Weights of a small GPT-style language model, trained from scratch on English Wikipedia: rotary positions.
Each number is 200 + 20 x the weight over its row's rms, rounded and kept within 0 to 999. Layers, rows and columns count from 0. The size before them is the row's rms in percent of the matrix's.

# layer 4 attention value, 96x96, rms 0.0598, rows 68-95, columns 0-47
092,237,187,219,178,208,190,165,194,222,210,232,186,215,174,220,197,202,198,206,216,207,222,232,234,194,179,185,179,162,200,187,230,183,206,225,213,204,189,230,182,177,190,236,191,216,211,173,200
094,225,224,215,234,197,206,216,222,206,190,200,202,207,182,189,205,210,225,168,205,170,182,165,180,198,193,195,250,199,213,202,211,179,200,204,210,161,155,187,198,206,204,178,207,196,183,194,240
077,185,199,229,163,225,200,199,186,230,163,223,192,194,167,219,169,202,151,221,212,201,225,194,218,199,201,207,178,236,207,175,201,225,207,179,225,244,190,177,197,197,210,219,176,205,240,232,187
092,177,188,201,187,208,189,221,194,233,205,222,186,170,191,187,176,210,208,215,168,193,237,225,207,189,172,194,175,156,196,206,179,214,199,218,215,203,202,212,237,193,192,198,235,215,165,244,201
099,191,208,201,182,199,228,182,200,186,158,229,217,205,196,215,201,218,182,208,252,227,185,245,217,198,211,194,195,223,203,222,193,238,173,210,171,208,203,198,178,180,196,202,221,168,194,235,167
093,186,203,191,236,169,186,217,207,231,214,217,217,198,222,235,195,216,220,214,207,207,197,196,184,205,203,227,149,187,208,194,177,191,206,224,161,216,213,178,197,199,194,175,207,178,203,189,234
086,199,202,197,176,191,177,215,184,216,207,163,213,192,192,206,173,174,227,203,171,188,206,209,182,180,236,187,207,222,191,228,245,198,198,212,210,181,210,197,179,225,225,193,246,206,202,221,203
094,178,157,196,193,201,175,196,207,208,210,196,206,204,214,237,197,204,208,231,195,202,189,206,188,207,244,220,167,233,181,220,209,213,200,179,209,239,225,199,216,206,192,205,228,209,225,190,177
096,217,191,185,202,219,194,190,212,179,192,179,229,194,227,200,216,204,217,161,196,196,174,197,203,227,214,231,189,200,204,246,204,172,195,188,216,166,173,162,202,217,242,211,208,201,185,171,225
080,175,248,187,175,185,199,199,221,175,156,151,199,205,200,226,212,209,198,215,179,175,190,189,197,248,203,180,197,193,203,212,172,197,182,220,211,201,177,198,202,211,205,204,219,218,227,199,222
086,212,249,192,191,218,190,175,230,184,187,172,207,241,196,186,206,163,195,202,189,218,180,186,204,222,204,171,218,184,214,188,204,194,164,192,191,166,173,216,191,233,179,192,184,191,201,161,193
101,206,208,208,209,182,167,218,222,202,210,199,228,202,195,239,220,198,185,221,176,225,185,241,192,232,216,185,182,183,178,185,173,237,195,184,192,203,211,224,169,180,235,220,236,208,191,170,204
086,211,173,231,199,184,233,235,182,187,204,209,195,189,183,207,196,209,208,199,245,183,233,209,208,215,178,249,170,230,198,215,215,224,207,179,225,230,232,187,187,196,205,215,206,208,205,217,176
092,214,203,196,188,197,206,205,170,205,195,191,230,202,178,164,171,173,183,188,187,256,183,219,208,194,194,221,187,237,192,196,194,204,209,165,176,176,191,205,182,181,178,142,193,182,229,226,203
094,217,232,199,158,246,198,220,182,210,213,205,168,208,188,182,188,223,186,209,189,189,212,181,218,205,224,146,191,216,209,212,222,242,186,263,210,192,173,200,222,225,188,214,185,196,216,217,227
096,155,196,195,159,208,193,187,215,236,187,197,191,223,196,184,193,233,220,192,213,208,239,207,241,225,180,200,192,195,224,210,213,189,193,179,216,215,238,193,192,225,179,189,225,195,191,215,179
108,196,146,177,180,208,183,228,197,216,211,209,218,215,209,219,223,204,232,198,232,203,221,208,190,221,202,222,208,232,166,180,191,208,187,183,240,197,225,186,194,180,176,227,212,206,172,196,237
099,200,220,188,231,189,202,204,229,215,193,229,207,174,193,192,191,209,194,231,205,217,210,208,201,182,230,193,179,230,140,165,212,217,208,155,201,218,221,194,171,194,197,191,192,208,229,190,181
083,199,240,204,225,190,208,220,206,195,182,206,179,178,220,217,203,193,179,189,212,223,201,200,172,211,225,223,156,203,189,217,188,209,200,188,231,217,244,209,190,200,185,226,229,183,141,187,194
095,200,206,190,182,237,178,198,184,190,199,226,196,188,228,203,194,191,183,213,219,251,219,223,201,208,222,195,157,183,186,194,209,205,199,197,234,192,218,220,169,199,229,220,189,211,226,229,173
093,213,172,193,193,217,193,218,204,188,214,200,189,194,182,214,189,218,230,182,213,213,200,172,218,182,195,231,172,144,199,209,196,192,201,224,130,182,192,193,192,192,210,218,189,181,212,218,202
085,178,219,204,241,203,209,192,203,175,182,153,224,195,220,218,184,191,195,191,206,202,158,220,205,232,181,170,195,203,242,213,211,176,227,212,188,175,211,190,253,195,200,178,195,185,216,222,207
097,188,185,230,203,210,199,223,172,235,197,196,201,207,202,242,225,204,231,204,222,169,206,192,200,202,230,201,217,226,201,189,209,236,192,221,194,175,212,183,184,208,231,216,197,212,199,198,253
093,196,240,164,214,224,176,185,214,200,207,204,233,191,199,176,218,183,150,218,207,209,197,200,186,233,170,197,181,159,164,176,199,226,173,236,193,203,193,156,216,181,198,211,197,226,224,193,191
084,206,194,178,192,179,185,220,192,199,230,202,178,189,213,165,230,221,176,179,203,224,215,213,185,206,171,203,227,200,199,189,178,167,217,177,258,199,189,218,203,189,181,183,210,197,237,173,179
088,185,185,159,202,189,192,210,205,190,217,208,204,199,188,189,213,186,219,224,188,205,190,205,224,197,187,191,183,199,229,203,181,226,181,168,170,229,197,194,185,214,210,202,210,233,167,165,216
098,211,178,190,208,190,214,181,183,188,195,202,209,205,208,177,219,226,213,202,229,211,219,175,223,201,195,222,193,202,172,165,214,203,202,195,226,199,193,191,193,188,214,207,173,162,228,201,210
105,212,184,202,217,225,189,247,196,191,161,224,192,176,218,227,201,193,205,180,233,202,200,204,199,197,209,232,214,214,193,199,166,226,205,174,241,199,198,179,222,170,184,230,226,195,200,195,176